Each number is 500 + 25 x the weight over its row's rms, rounded and kept within 0 to 999. Layers, rows and columns count from 0. Numbers have three digits each. The size before them is the row's rms in percent of the matrix's.

# up: layer 3 MLP up, 448x192, rms 0.0668, rows 403-426, columns 0-191
# down: layer 3 MLP down (transposed), 448x192, rms 0.0681, rows 403-426, columns 0-191
# gate: layer 3 MLP gate, 448x192, rms 0.0732, rows 404-427, columns 0-191
up403 091:480531524497544509518521467498543464505500467489493495551484485472540477550513484487495575551500515523493510469490563519550527523554481509514513526497519464483464480484529482504515507531545508452521484494509491505490475505510534456488534488493521477504544511536488528481507505524515541512514497540498513489507516458500508495484498494505471499477471482533543514504520501481531489497498523445492514508474510485481491486485483489481487503519499520475508531547456478512456497529498497528570449479463504507473538525501468502483472519526506500474483514509491571496482480507526505502
down403 093:491513477487553484498543488540467529470485468506471487469478502512508497495502531467493512504516497464494556412506524475505498498496509493526506517515499530506442500531515507469540505486464514513543489552464472455510548555486511506472527505490489476496538516517511497542495574477504490517506536503515503496480487510479500475510513517498520495506503458506489500494488467512527510485525492494477478467482522522482456479496533528480470466444466498527485490525486496479560514487492487516508473500520518487522471537514494445485533485508495524530486499485471527455471485510523441513
gate404 099:464518527504498486477479528470469525461486454510487488473495510492499462496555476492503528500505509537515491466530516523529508514489488498501476482525514491478478505532542472544491509510511462487455473488456520488516509441543462509462463500522500425523517540483502467511518492484494528518476531487491501475511472482464506502521494512467501476483542531496494510481496483488459423519507523489467473494518468504495520576501489501507510514512549544499509539466506494526513497501520578507476505507518514493494479508495508499478495511522522537487557494546479517526538479493482501509
up404 088:519490524502466495511545457490533497527455547458545468507502510481478502511533474486472530500531494550497478477455517454451495487446454463531508549508529509492498504466466448491482490502486533528521486510473471514452522502471492482479548497496458510525487505479487516485488560507519516506491496516492500514496534525535555501502512470507558487561507512503481501510484486499487501515486505484499545489507494435497556508491469542480486474462515493485498512531470526497512506494478498479496495500525490467486517513484445500477496528507486536516497499476510509465483477462493491483
down404 102:452494497463365529485474489548525489488456507487495484476507503486506521538485506531466547498479470464494515513489485497479472484518499492524503439492528511523510499500508521522553463529526545492488514504517506494476503539474488499479493542480549494500463516503494514492495491509490497463509464469502509536463462461533520513518489501512494486499463492487522516489512569496504504529508470510519505509507518475458513461516474531475509523489512479475474484556507503527478499511498478525472497525501505540467539515469514505501531492445494523527510516481515489479512489477515489494
gate405 099:483461489510506442478526467499487484501490534467532497494546512528506496512522534497460474510531448472466503480529525478497455462492520492526504498526486497480513518524501489501529514489513495493516514494455514456487491505510537457493536479480520507475521467519496473520458533511533512527481473543488476550527484464459534511501508470484475461520489503537508459501509477483468484492512543448458498500528517533508486476523484507534501542516508528509556555543483493463502529503480486519522509508523474490494558511486532563468487515510484527482478484461497495500512489513529459494
up405 097:449487515508501448493499471481494511538474509455458521494525507490473489487513525507491485511521486496528485488526482507451474495479482505472536537454496460542544506472475485484545511517508535454495463521532513477511502480513520502503457525531481504498512491483484519469481514518469507500563466495463491495509548484473513524504513469476494468533467475508495546493477514505502487492517513508479531428486530523464525485488490527522479481509438495477489466477460477476473480524500515494494503514506443485504488479527542519506539493476466578540494499534527505516507510516514475500
down405 099:512518529500590532495516513499524511513487477531530513535490484468471508466442517494535486455528523486511497529488489529526493574517529491508496499481503503495495456464502540496454544483490477491528493461475474529478499526500455498486453495477497516476490514527495494522491474472518492498495532491529507482450534526530507465497508515521495545518521539484529529538504475518458553469515479487526495485488508469482499514468513496479498512477483471476507469459506540540453508487522520519506497489498530506492511487512497465485525467539516456487551502518451489501482512497489504540
gate406 107:482516423528478490474499503468486533481484491499510479509505457559516526478467472510483541483490453507530548473480513499501502499485499502504477462549483514512483490512500493482487523491513504518523493475442525485501438500524502499523513482417577479528479493468484545467508486485509469481480489488513544489496476483488484507494517480518503497505498504526496466484500435533474571494516498476468473502505480446468499525508506472476451500483522489523514490525517480479490499478527453487513477525483501486494533518520527467463521505477525504479487531470502492495516519475482492526
up406 115:473482485474492478487549496491471525517501533454485464451478479496502487498486490549538520498444527516534533510501503514502508516463481498500530510540500504487526503481512540456455476525475509499508487513531507459485494532477473468497502504482511525465500480489513516556519495492499477420452506521558520452538483531487524459511493503499564514489520526522473494509532516534522500533514523528461471495499505461456529558479493480497510531509460508512476525490509500494498496525514468508498480462513485509511532481503507484483493504491523491476490487488472526465447502499503539548
down406 112:466452499483631484487503507477457460520494527455464461500503476508469480502502497480500534493473468506543503500519489500514520490497499506537473492467478527480483461517511499518484525512486519514437483533505506498514482479477508527481504518494536485491501484477494505460483504521532487453469484513496507489507478496526479509496500500511512475494501485507512462489514509533502494531474507520511453513472513490546484452502502511516529476486490476526498515571468536530485550500503530527484516531543485473480508495498477514505502499524520530446524497541445489481463518518459493500
gate407 100:435488475468501464522478445495506513477494513497526447508496448493504516500490482499478464502513455483507501508487478507481487496534528478475445485497514475504493483503526502497503483478488463508471482488507441523471497461506540472479493493481501503544495489488492518497445468492497462457529496458449566498521529540521523514500498510432471509458467473481467514507478486511487504483484571521502494460481515509477520483493499465520463489513496500480492493524526493520495491480467499467500496488521512452482492514497534468471491476488504478530528506574511451513475482473511493478
up407 102:528467494466490493486514459531525501499463540452536533521510537521505508530541479499468504545468521505464490492474504503481545506467522487492530531516477458452516545484508499538506482513496489533475495517486505458519523528499519453500491511531474498501540514510529434448523484500497477534496447548492484522474503529457476519477497482487464491504569504498491520503514525491530527489496519509505488504505523529555518510473501492494543512525485511526475517456475502465518495470506488514524488495523539494509437493547503523512465520522482502505499512491452479515499496506498465462
down407 101:517502518505428591488502520493510444472440506521530516471543511531506519471507496528519463501521515525501497490470493542520507484470538524478502515499523522520471510476504513500512493528489526513506485399541517535522501528511510497511462478483524502499484519490481516532500513532524511521480476510521460520490487500492480525497489464522515522556491507467490505529495492513508496497533476495483504491519484534457494539505509494493488551511525507491511490475455480528447516542488479514464522502543498539490538468499501537492517472511528495492487514468479562486507489506505470500
gate408 115:458456569502494488529496498480452516476505545497519511555464514482522523476479492492486547516480524492474480498514516472505475529487468478509523506483514455460527493492487491494478474509515528500469476497511496522495476475510527494523464528467488502472521486557545510473490513507548526510475503501480487484507451504480517532505523531512511506463499506523527501514514526505448488511533523487502469551511511485492533518532459521504477481531552473489476513467468508495491505521543489488564495482521530483471529477496518553498493522511489525494529516529512529438525470535533541484
up408 105:539554478528480511456535453511474539481547495506443480470527528506479466536505494477499528509516466503530532515499496499498491471513478513502502546453470540491491526502519475488518470518461508498515520501520537529500488479548468537514480518482482466477505487513512531493494527501485497511492504484498491520494518480531495519460463508515481476487484502479459489519450494502491542495469464485524533491501471547500457508504509547480461497472498497531495447499475482504460513522501489509477525508459488520486527486549507484483548497440538476493469527473495491458521555535495531509
down408 099:522474484486423512512530569521514465520475461501493501497501539472554520457501516489500480525493506495486498471474495523548480511507467501454501501527532474502507470495520479477467458483491483478510462412464561484486513489491495485537491490484506452537492498497462512514505491473510487509509519468530514517481482546473476497479479485510489510486548519496486534511526502491496505471504485478491477491512540501471522521480525514503498465545508490480519518471481535476585482499462505518502460523500479483503490480493540468473533521484457479494529509474519486497514481497495470498
gate409 096:485514495532488472500485488470486483531472499490507506476526531493512459497500499517504490542529480542455496525521528515504503550483518528541487479507511478503500494507519484463469509501529501495507525492529505506515500497535517518471472449532516485509462521499507466544461504470477533547520478495514435495470495499495487488496452526468524503449488452497462487500522478480491475507492479488489469486525510519512510506494526485500496504518547521491509494526521461546402481523504457518498512488462520473492525455485498518486491541524501498514431537503524534488526435467493520529
up409 098:510509530515503498492521535484507502516521491524508489504512512521491489483534510469478513507515538493497500463525465484488478463509509478476446541485471524500499488504476555490497496536467541457502519489496496522443522482515490536481480537476524554532515436529493514520486515481482475502481515569468524466500486486484523484548488500517533496541520522478469485489497515505527518501533505462485475467496530504499505490504498483508467519496479491446468501493428498458518518509518522514569460517514509517515494488465467514495483448514507481488553494501507529465544478545489531464
down409 096:514491507549525481482526508508488536499521468487460508482536504497475477504466555476505529473506515520498453487493503529494487489469493492504479513498508522515478505497485484500514555515473466552528475474490443485518502546496503484519502521551510467472565512538499521539537498545422453500561532508505500468516538531533514499501483486501515529501481482556443483510474474531512507441516508488492488506467490521510504512522529514482472485494474516514485496469503468528471477491512508504497477526464503525505480549461476488513509518463487503470491536529502482474475499501470491489
gate410 117:516499537476476478497507479465465515489541531521490471545556432501492510498514493506465497501552503412466495529469500447494467498517489466500516477487511490501512491511488477477498485495535462504503471463479516549520483534542534486486532512532505467506499455512468497490492490485500516489497505479519478529501520539467484472466503514503527503491514468529557486511462502537510545482502509501467485488499499549469497534504511515468461517473518485491487487508475480514496455468476490542531515517544501536494533524488482506525552494531495495481487453495521497492509477498492550523
up410 110:482492453535494474541487543529497503536493455495506491458477522471470525536504501530519489494480478519537461472494505511467508494446576495465458497508461510481454494484501495478493496513504539492491494505523482488514497493515481490518470518464532494542528496508499507519521506509486480480513472497451465510505483481517489525524487486482470507460462543509449533532502455488483487491473508533484477493491543496489513490466520486481519520560501544493501497494483495542486503559535509454494466530483516465480471489509568504496493496498459513497476565503520477519484490476481473486
down410 107:475490527508476478532468510496500525485483457527493535445511481458513509496483506471492513512546495487454543493477494500539520476459517530496527492503493479503491506467491525491496508509506482503475438450483500522510495472507539497451534491526505518491468495482483497462473513512457489507521460453521461524496493499468492503434540496493536524491458536498513495549473477529525486481507560528508511463530517575481533541515525468484448512521500508478495495489500510520464511525509502524510496541495503467509516532485481487478537493540477502450503527525523494473473485490481510507
gate411 098:525451479511522474524472489502508555537527528475462464512505463466467543518454509490505499473529506517493510504471538490524489463520493496535514438530483540497465477494459483488486492506488525502488487484491478511504464524495527500516538494488530435500475488472485528494477488481540466445494516502499478501515466489473546498489465497560534505491541483533486474516500502478501485477550474494496460511488491502474464477515539548561549537489480520508506529499525532467501507509515477494464488500498495522525475487489519457502504530476497523498518453537473514499466499503484524505
up411 101:488492502498512493501506502509535493511467489511549495515489501532554481474507509456487506496507548532503550552479515526521453515534509471471485519502457458513517525482518489518488553530521494509463561489503465487454547499511512478488499526482520567470487510508525515482532516472517522496518496512469486524478458461522501499525525532518466482520481449497513516534530502484475493465494522488517506539492561495518500525521523501476507524504483510456474524467497448524462462470469513553503503487518500517484492516480452499523457452492509524485475484505477480510516497518462496496
down411 100:500524514495490485539528465491505531522510479446498504496487487536503482493556476514498488519496489463493501456471494460501449458466509467514488535492499555469489474540485496451522497469538513485505563500491541518480501520488537531494445476545503486498496505519490514517521478518466493498493494488509493538517513487469528524493473510496523474494533522505499497481534500511522516533502517482462471448538499467512550487491530524491509482502524497542503524490473473519575493485495504470470508466496459528496473513488505494472463496469442458511503489505524570495487516506518460503
gate412 101:492438505487478482531515532510476490479500490502565459491466510476543525488552513486489458497495509469496474477488511518518510543454516454507481470502494498525494478450553507488479528486525476490480493487454492480502496487548477498497485480497536471484473563487521501492479477528481456460520458474494485497504508497509506492503485466470475482505495522513514476506509525524472514493516527500457479498429518483505536527496510499509494543529451470484496533510449563525511509496512494465561509477490511510488501526475484541505480540505448510500495499539476519486527500499493491470
up412 095:495527552488504484499510516498545503542461505517489512510530508507474496504510484511492490561543448507484512485488513463483476519525525493499493522536499537479524503511496494502491477478524508503521518495502485571511514474518507517499467503466466483490560493467480481506531497512501502539448457551458487511513477526448502499505565500512464495491511470490527486507476509514495470498505533523491512523485468484479484504476485503513526454467533527488514445485521469514514468516498483505493495510519463486448491510571545514542517528479504490481529501449528547522533473492483535475
down412 108:491521520472553506443471482510545553508490503505502480524507454495502488442460463522511521505515492513479546494515517499518506494507519495497479497530517445443499503548468499491509493513526491497445492388505484523516539541497486491501496493507492485468506493477486488528501539491505501504448518502471499538515502484498506500456510533513513506464511501485482521540512463497501493482451482494510510502512500481479481490499481472490518493507582507509472501492509485494474462471536511527457491506548538513498509490488507511475522493513577514490475533501526509514523492502517500541
gate413 101:498458524478495484510518522471442500503506542474513483491530489432429524524503527510516479527524527509489496480541489526505468503493503507509504505506485512478468496464494515478507468441489491488524514493544462456500487516492467502449464503525537516541514532538500496524490509517452493459496527518529437499504477502489509481456514505505555469475545519482460556486509496549503486491543539514472488502497532538495515453476498479489480480494494486522523503466472503496500473490521500511492502502545504489532447509464474478536443502509473515502492511513492515501495490491518495469
up413 101:484478509488499495547488498508471502466480506472482493526499453502506493533441478497505541498484507488478523513517519478524431517483473506522559520497478532485508470513498482502509504546496536524480519507526534489493480500473518534502489511452504502512455523492516540541542522535522513530494470443509512481493462519475457520480479521469457490491478539482447484470526506475510487516511524517523538507483535515537474498511466485530483479538440493524471516485508496510490503492495467500488534470553519498521489532483456504481473478436523447504502468512487529479504529503511517512
down413 102:471489527517437513449503487482515471500486469472516514462510508472494497486534539500436511509455541543523518480515534525477507475528495508488462511470517494488496535487500507460460457459450498437509527488482477564544540516501463523532475470502500493466515535508524450485471507481481481506529565506493512516498520479519482506476505459506530500486539478543492539509489497529511492514542489481480464515496506517456521459491505487503511479497511501511480493513499529505511503498495489495502525544463490509472480520467505522484480516518479529485498555493471509515505485484503509446
gate414 109:500463506518479487492497447479518516470467526489493459464497484486515457488506483533479477504508489481506522505487504493473480514485490485520456512461532530439457513498549471491470526473524499521499479488516473491476459514505519431493497453529521449527533478467464535488497480519509513521504508510498521457466491481460515553466528485529495483521541498462541494501481482508486514469494485473509509446491519490476496480507505451483527479478471478527520498513507501503492495495514572515484498515516459493470540485481532471437486526469496493475515506483460473497470466502525503535
up414 100:455468507498486534515487450492455453485511513484498457476509467504464498523480517532509503488479517498478509521496497519490478526466498492513514504496461533510519500524498532423517462476466459508523475515460505533514517490488455512521467463501496529475535495515551490503513543514508471562550519493460500489462495512500510524501526463488491521488545547497488511506536499540528519468531524473467502449495469527509483514518511509504529496539478544480518489489540523534524492502497486505461522474503513504492521521512562511482476534463470503472492515516470512525449500521496518503
down414 111:500494499500524459534482462511459471514513489470481530506464455466481517494504505486525481504520492497521476507517479519506454505466479511486541512515545501467501523524552491501526532510507496483476452486499530502472520482506474481544538476580497504514487485509468547481464436521553501507478511520498478493524494501503490509460497499529490509489497493477487543475511518490534542487490488496494534482524533494491443480527477457505539482510473497544499478502482493507505433479481511482532547499477502481476536486510494499484466532482448525495534460523505542474495520484458468492
gate415 082:521488508543447478468486482568511500491497479538472480479505526496466505474473525497495489419444513456504536496530497479467501488486500423498515486517501504505523466502543494485513516512491516478501549498462513498515503511480504500496532514488493488493531558528521516496478490503502477508479522484480497483521523497510472506497487487496546529487491546529469546513462452486493526506493472483450506502492494513507508486504560478467468517518505474458443485480497489494535436497469464542487534493500502527466483523476535505491516474493534518518483496522506505493505466474510545489
up415 095:548499500493535501538489485510474530490536502509546514519503466475533523502469502526492468560520498530504481520511516484422501513477538544509508476489522498502517530531496483512510518521508508523490457471527461510549561480536517513525487503477528515489472473542507490516525459488515491519489497509470513537481488499522500488533515495477475514487476505517507487535474469514525471481488511495503477501493518500531451515461487522488509490482555482517529492478521526516476545491463490462447510514481493480532466516533477475506478497531451509497475534463524532550512563496538489516
down415 095:522457516551419447461454515521499529452447566494504523480540476513485491482511520502507521478506504485536468481497505482502472480460456499479476520495468522487509491508504507507504476529518517539560498468488506518552479542457502511511495510533510476532491477558480519494507501495503473535503532500482506478470493533492479501456474492494507543481463483555494474510457496480523481486490471481482501528490493549513508512469518497477507498476508517487448502486508486515500504512517494516504501515527524478498485510503547520515542524501485489473518484553498508448489489481507541525
gate416 107:507480540533496509475481486483507505504477530478534493509487486504465529507491457521519479502514510480458533477470481492469497494504543459541461486487537543511476504517521528471523498511482511538537520477493470485497499486517510501453503471511523514496519498495540493506477464516527493475524474472497502480512455518504509528487526513584525532500471504505519488422508528506483504523544535477494513520513485511457517525525526455505543460532501477547506554506502539494472486530526531471510505489558518498523521513509450488522500538535472516533459495535500514513492486505496546504
up416 108:500527532538489515471482490501488477508495533509491522457525489550494484498505473468493491537511513506482510520481512467481469465515459476499517504488564507501510505488463486512507502507489507468513516506520504478513463504516450471502514456499512454543444506491486515502507526526485505493524532524560502486503498562477522493483510511478521531543496524467474488501533498494531490450541493523473468505528505486485524516506564469474506507508569515507463525488447468484482531490523475499509506530495559497505523486511517502485536468478491510517475444499486531441498504520487541545
down416 103:486514498506564533514521494530520520511462476531484497543489539515482490463464504521493505497503499473502465462503462523456486504463519495497535511505502491486534506440503486453569511501538456502539444537493495536540516504524486505484554502520532465552542474515524516504509502478501483497474496458532462488510502507542490458523483460494505487525510510470488485514535484501488499518446495512500520531480506560516474512506502537486464506509476478542518507512518541502520495516460502479493497508473480462467472530497504506497472536518532504511513495504491436505484459501515502499
gate417 082:464515464452496523555522483478491512472511482510498487492529502485485517523523539481496484486543500499512535463496477501500465535507532430489533517484488516518521473511498491475495518524528486490473518510505504530463534488500511512518537538469497517505458515528484524464523524476523523502476531518471488500498514553494503541519553557546468494502583502482477465536506505474499494469524476508466518502477519472515492520505489540524537507505508491472474509481517488504453502487537514475473487489465451493524483480509500502475446539496505480465526498492512525490566505492522477463
up417 099:456523496479487517543478527470499431510524453529474506501507490451520489529491520542412504504462478521505488510548529479518533505528524536542546507506542484509483519451478518501499483479503491501519511501501542513547486469510489516476482512492478518519492466473490457499508500512514458459499496492493513497529498505492494480483510502495455486491513509502472510508463516520507475534473518510521514487495501496501524505528529506498433463518536503515454448479525496549543500523484503498544534468547519456469514539494534519514511490545533507508506500476495478496490464483488507525
down417 093:553493536495544459500479510517501599416491603522473510521521469484482455506489525513532509537489505522513460514508521493530505505490470524503484449522507546490504490517444506520507510532490507504559458559505464514531478514508497467478539468507497504502482514519486478492514507515491473543487499529479493465491507489520464528507490495486498510472493514530528528512497477523456518503524501494501479529516479500480503532498505493527523503471519485469521505489516466511458525508505537473523519516494487487545490493458500490501494492487481480484493516522495499514494493460502512492
gate418 109:449511518506507482512489512460492527510444522500532510472480505521514481497532513469512497503515493493514455490468470514549509508486496525459455430504496512477535517487518485477501519497479491496508531484522477526462510518491494524495493488488487520500522538497496506516449505489456519518464504515513525494538457513527462505499494541542513512493493488503564486519492496492480543440491487527559504545559519500475545492456506496483459546493488502542523481473488492472466472506485491472502465497487443474514488543495453485511477502496523485500529499482499529498540453499549488496
up418 106:457469500496514511490497471518501505497517502487532490512484471488488507477520476513510511489510509509499475547538474512509484485505500486488516521533484458466506507515517512477451501531500481478533494496506531508498508548517492490480526515466534528479504489537483445496493457525515489497525488490424490469472513459529506496479518506510496554504476544461493476465554509491495494457444479478502548465518474532481522490555533514481538487509486480468466459495544536585537497489511496503506498514488505497510481472539527504484487495497479487470497506516455501481517483498501500413
down418 103:477516463492511459483500542460469465540533510557505469487453538480434474518503515517438476494541495488502517515501464493513485507495523507524521487482510534505516524533516524518488462507497471502458521508503510489536538481513510502485507481481526495531517541537500544469488456505499488522488489476477550499527471570478511492504465511542523483482505508454535480515475508506481484501538540520489505503520532525533437515464452553521448513522498495506538522483488549516483530472478524478483486522476480506493482483489487489497492474499537465502491480495507501516490497501502505509
gate419 093:486480494494483545512534515507510481475495495546503544488506512463467495522530525496517530511511455478524529503544526518529510467544527466486497533492492512506514481506487491494514544490495553492467501482503507558487450497507462492546508499531547497503509465472525525525472496508503528559497538497503490508437513460489537498489543521531465487496500496536447486517513455538510526516494476501529542505472496510491499472506543514455513506488503477496498499509514520542528498512544478521521530497500477453491489511559475483466493483469477506495484548500508495516523452486552502510
up419 093:536468503496511469509453471508485456476496485478499487486479500530515443524473495512496446450502513470493476515505506510496510496484494535469484475514458532459514518514484504462551485466463508512452542493495534527469504489464504471468527511482470514490506534493555490519501476485484518482497485517537519508474501506501506491509543517544519508527466472495545515481507550532520559540503446517532477510506477533517511543482521489472512511485482481460447477540498504483517487520501496455490502522492519483498534446491453501513549494509502510493499476549476529487501500488494504544
down419 088:495478494467453483510472551521465494552524488551464479486473484478488503479514494498447495496494519505509530511497445534507489534495476486522465459522488559475496477493516507509495463523508457516464455483499491471452532516490443495493528543512500477526505495482469523522450484507523518515438502506554532486481511551502531496526491505549508472499503446513494494475525475474438456475499519517489499477500510522523519517517517527483498519502461525518518506504506535477539511503486527486495489507503442516516494518511474473471494499513466535490549518496496514508502515512517475513
gate420 085:500472522487523473519511493456492493497444546477525534470500479491499476513488468492534487480497481496495468517523454510488518531506508500496470558489437525499530491517514500509456509534489520513507485497520483471498522504483492496481545457488504481507491537506480530496483481528522476528487539503475514444475496557471484546486519465447481492493523527528508519547516435500512495505470512500483511468486495574485522526511543505451509484533468476500525459474487480514506501510518524504502504505540490508485525532484505484437488497504474490509473488535467478483537445497473499480
up420 093:502524476507496507463524442476492522529502461508486490441496494486526488477478454551488489510553488526484507518478504542492527505519528505442455488505483506500456458503505555499466501467507491476510492488461514459501470490454531505514503512484558490520462472490492508533506463504471518526517490487472525471505451491512520497448475541459494493532531505484480475513505507482516499489456458527492476476463541552533484487496490500497504504502488458482566530518475495531491503524522513480483464505520515515523486488503542467459508477497544481495458510530503495513497481512478495486
down420 093:513462551535591485489483496555519479464480492463507517531510528488471465514504499521527463526487511477482498506507520517445496539471439484524507529475481499513541543472503433496520503512460528513525508524518493515521504505488480475504507467502460511513506528510505492498475499525518474498440530527517525482456533541524482520491513461484510490500534521535483512508472465531507504506511512455449493498478505538511499483477475459531479484538498502518474463509507489492510502485541502509504537494528473529507493469485495522511513500457476503523483472485464500449491486514532493525
gate421 101:509507516517506536497548464510476509477502531505492494504528492490499499475495500508489559529524508476447459527489445503499478543530430481558509472503521484517535504475492502484520507453506525513481449498531503531522523489518487536471516506477525500484526503508498489502514539509494491486495472494520485508545539468516517508533516494449519493500485517480512489487504542472530473503465526489512568498511497501512462521534518515504495497490450525531496525456452519535520474495485499495455530492463505501521424497516477484482485495519483519503531472529499488519543537458507550518
up421 101:556474461467493551451503490489451510485528485454499518514479475514495504545506519526496502483501480532503521483545518474511478506506474503501490526467545516481490490561511477502507512504507524463514529523486470515472489452503523457542479495537477510502518509499493494463524450500535514548537552485520465514463502519479493531494477476523454469490501480551498458508439444494499535501527500514469507542507525492491514487456471495492510498496524489485480466433524493495514503546498471499494508507496511491488502488462500504516507447482534518504467532517491518520503503488485530471
down421 107:525525460507557513537476480551521482454471441502496456493512490524537554490541507509488493509516500551498501488516492501522532469519565502490543488495508552503521497515508471495511510526513505500490497408500479465516480503486488499495497512519474527525505507512464525484488477479477489490532482512515535472484465514455524493475514501533477491490523504533467513482548496569489483511491464519513522539461521516503491459494459457480488534487494504504493491494549476488506483488521533523505473485518483501491489495454494465551487479515533508477484507521519511474492473517477466485
gate422 076:512474524523546509487483527543508456490539482495511516473539516520512490506491528532517482498479521465572539460538525506514511507513525477518447478482482501525489506509465482497515493541490499547523524492527480540535534514484519481506497472512535521515507498511474513432489496559482502497484518481484485493485518506495489496512520490488499553540517521476501493503516503486528488447544469533518525530516492459481525471466539536532532487504497460462475482457539470483472489513480499475493459505474475517512519504438501513524503496536483466511488490538517511477459516498499476542
up422 094:459494492486515463537526464433468483545521481520446507499500514531512501472489497491467470503495477481462499477481519490512528532494495496463497515512495484522447492516490486428450551506523515442482483518506506450486490468486462499472512493490455484453522503497526517543482501512524480486487467494515459515502487473509489491494485505531521503477447544525504503542496502543486498517479512484466503456509477514481468480514533450505473498524474486528527508491492493515481479504487491509509537521514539470477511502498507508499522516465514549471458507428487532513514465510533501502
down422 092:532449555568457491491461552491526557420437592528498519491526492476464496518491509515535517489486507492519461543510495463485487492483459496508539492516461493501507463491507485535534477529506529519499485426504485512532508513492508501504508504484487467518504490537496497520518511515488456516517523533511513461470477523502491511484494487476489521474473511545492521491474504476489486481501500503525487504494494529504493499520513525485517527464515527474481506517534491475502481511504531473529495553459526485510467517531513512510514516503475493513490493560496497507512487477502522506
gate423 087:475456496488503499445555554464489460509440484529544512487513514524490533466492493495452481440495498501468489477528495451517535502513547472485504503517472491524511551481513536497528487466497472504549509496485515506469489530517533527501506523529522484499517526500508505462470537488506503520477534525465511465497496510478469509500513478468515494492461484469489463518536505487506462509443505514495486494543516491479487532488531495509482517457481547498524533476503479487489500482534503497488476517550462511480543486543499473503475482490522525495499552487456486529474476515497490533
up423 095:515514487518517475498488496476490478474534506500451473474503536487507479452545469530460536485448519477549500521475499544476526510478463498513507493527487511549516493524495494495477551519490491511487511494532469482517495523509519495493503492524502519517482483526509531540517477495481493503462484478528509500490483537482488508445473537532496507491498529524454520522479507487471511534471509547498521507501474471494518550488528492514485533499471504485464480552522460494482520518425462464526504506488524505462519519506503517497520482478500478457498505485491494439458456535451536547
down423 099:475530468439510468528486495505498481449507425540497496548501495512477538505543470489475498545513507496527510504486471482498484519464518500520511491423544456470480495522479509551497488479485497497494507486529507518472469494537530485522468532489502508475532521512513493508471528522462532507512507469481462462517475530490502490516515481513479490494467495488517528503524522473496469506510495533483495531495492502519506470536470479520515473467484482567548501511493546507487496469520548525485489509548503513475503502536478534522511511491492504488491548474449502503529526511467471541
gate424 089:501536505483499489495459494501461502481470498512505528531519504524516479537474496467530439546458543512515492486535509467504433512487491501487509501494487508471482455520543518513489476465518516483481491484475479489518464495494498476513506530516453481466450521483513508534493484531442503496508536487465520547488467517489477480520451509494505474528495524482499488520463477496492541491461493502480502556512488492520474446491539500457524527507536503491514482484530468491536486519519438514501496474463505508509486438533498486483510555540525491498518517508544495495543495488518504481
up424 096:538563489533486499468484496504524502489489498517477495505493486489505468534524512491477522517463499517500448502474476524505522480517513488523525533503470511474480512532528518493480524453460488524480446509509477473514455528537479464498483520514494537485521494498534522502501526492479512466493503509487519476514481471505535534511496504545507548512468546535478419542523499510494497528473501479524481499511520481533509506540468543495488560452452504510503542481493501505514503504538519519507509459516498520488521480522486483508490514484488466428497500538467475464452520514535479529
down424 096:469509467482470496488513465492516489506513481483481483510465539492508495501486513492521445539508497540521456466521511554516485464531531561508474471474455459469502496519492500477519530502504485486498525490478562461494499534524511477528462485471469500465460541477551525522507501505471508434497549480491514518497515504510482505488546514533490517511549530498503485503518487475510526459501460504449496500530509423491505465505466503509496513510494474500506480501514521507519471518537482478473491463516495506497486460530475509542519517516548495500523507492511511512477445483517483474
gate425 101:482518478500475505497488516514503474476488499478508469443498462482485486488550488486535521475502473464556527526466502489504524515544491498548522518470445522503477512466545493506528512489505498490482479483493519504518508547489498456513506514487476473520454534484493449473523524500541506521501544541475498524515492533501492541504482556533507525493495487484501505474491537507480502507549523495500532480523532482519487478508465502462487448502508513481492475476514533568519527484488511486465506539493523439484480492524453448486499515507511477495521490487511525506499555503546475536
up425 098:502492466488514492455524472510473481479512532564483505516506509474500475538474476487483506496508471525514492514500476523545543489496516485517541486488459491485488553551554507475508434535478480498531523478523448494480480473492489520507521487494502533456513510478509521499514470491496488551492462515477516485518534513479496464501483493446502494502486491525524505517523503507509474488485455509476505500487493516508472488534518477513495508517473545500517522507506542489506498513466501458476490493488450487492475486500502482487493452496460501452473463500400492432489482487524464492
down425 097:515516485482523502494472529497531466483494479519510520493522490479514468520509513531506502473544477499568497494506494480471475524566505495525501460544507516487531488474486500489519488482479477513527555455504521495516494496498514514491517490505514537497488493493479492499517497516443469479490462496492507451505532527447509497495503538511461478484517492442477488491520468449487540466456493504492497562532468484445542501474525473534494533512496487544498510483484464539469493482527528496484509488482508506480533467501491508519517517496505520510511546462569500508507498466450447484
gate426 107:492493476488492488485436501525487515494503508508500499517498473492509509472481503473492517492540473522529454493488533483493558510510462510458452446521502474498490486511491481482479492519486491530503475491489495525484437540517500526466481487461544498486504497474456524502486518461551518474464527505516532505487479516503523494496455498485537551500501521510529508512480464524454512512478471524505486520539478533462488487467509490521475549473476467523487488494487507484399494498468522487488513505529477513493479542506489538510476497462535493488556542494493500493529470458478495494
up426 104:490555499528495519492520527472508502505455458550433503454506464515517486504481525493489493477480471468502516524511447518483481487489513499537524521452540515502494477486513502465546549477509473524507532501491506533493499491520479517513486504506510464478457472492532499537548539520493493504494526513505497462494511501444477515517501482513450480523491496542508410507474487454548483495523487523488520537508502485469507509533501509492477527524524488459511471486502483473520524544489511481496485485485516507455505490485533479449550525529497506530474511482494532532491525488483507523
down426 103:499573524500474514519496541517538479461467464518506505509483532546503504465486497505485519501499504487515545507470497489472470495523529443504465509500513507516458527466476499501491507492517509483511445374486466489450489478511502479475546589505492459532493497505510525484479524531479530492506517505501495511523522467486504498514485513539477468506519493517507508514522484494531477492499471474526505498488488497503494514525488490470486491525506481501507532497510498522475490495490503510538510482539522489496515515483512527541535534530434495495475545513479486534515522505497518463
gate427 096:505476476517500538478531471524481492522534505503502494484518496479597456508527528443502511499527499469486517471505481477493474532491498488477469476490498490419501514420485476485494518505487514524504487489514524492467502499502499517492473527451487498536509492515479492503484503478491494530489488528498515502519546517521447486482483464515513469522537484497482481501481520511453469474481438510461508485532476503467496548485480491474474501478500475513487474528505504532465534528500502537485532464501467509514484519500520501506545485484562453490549503496540517535511499487524476483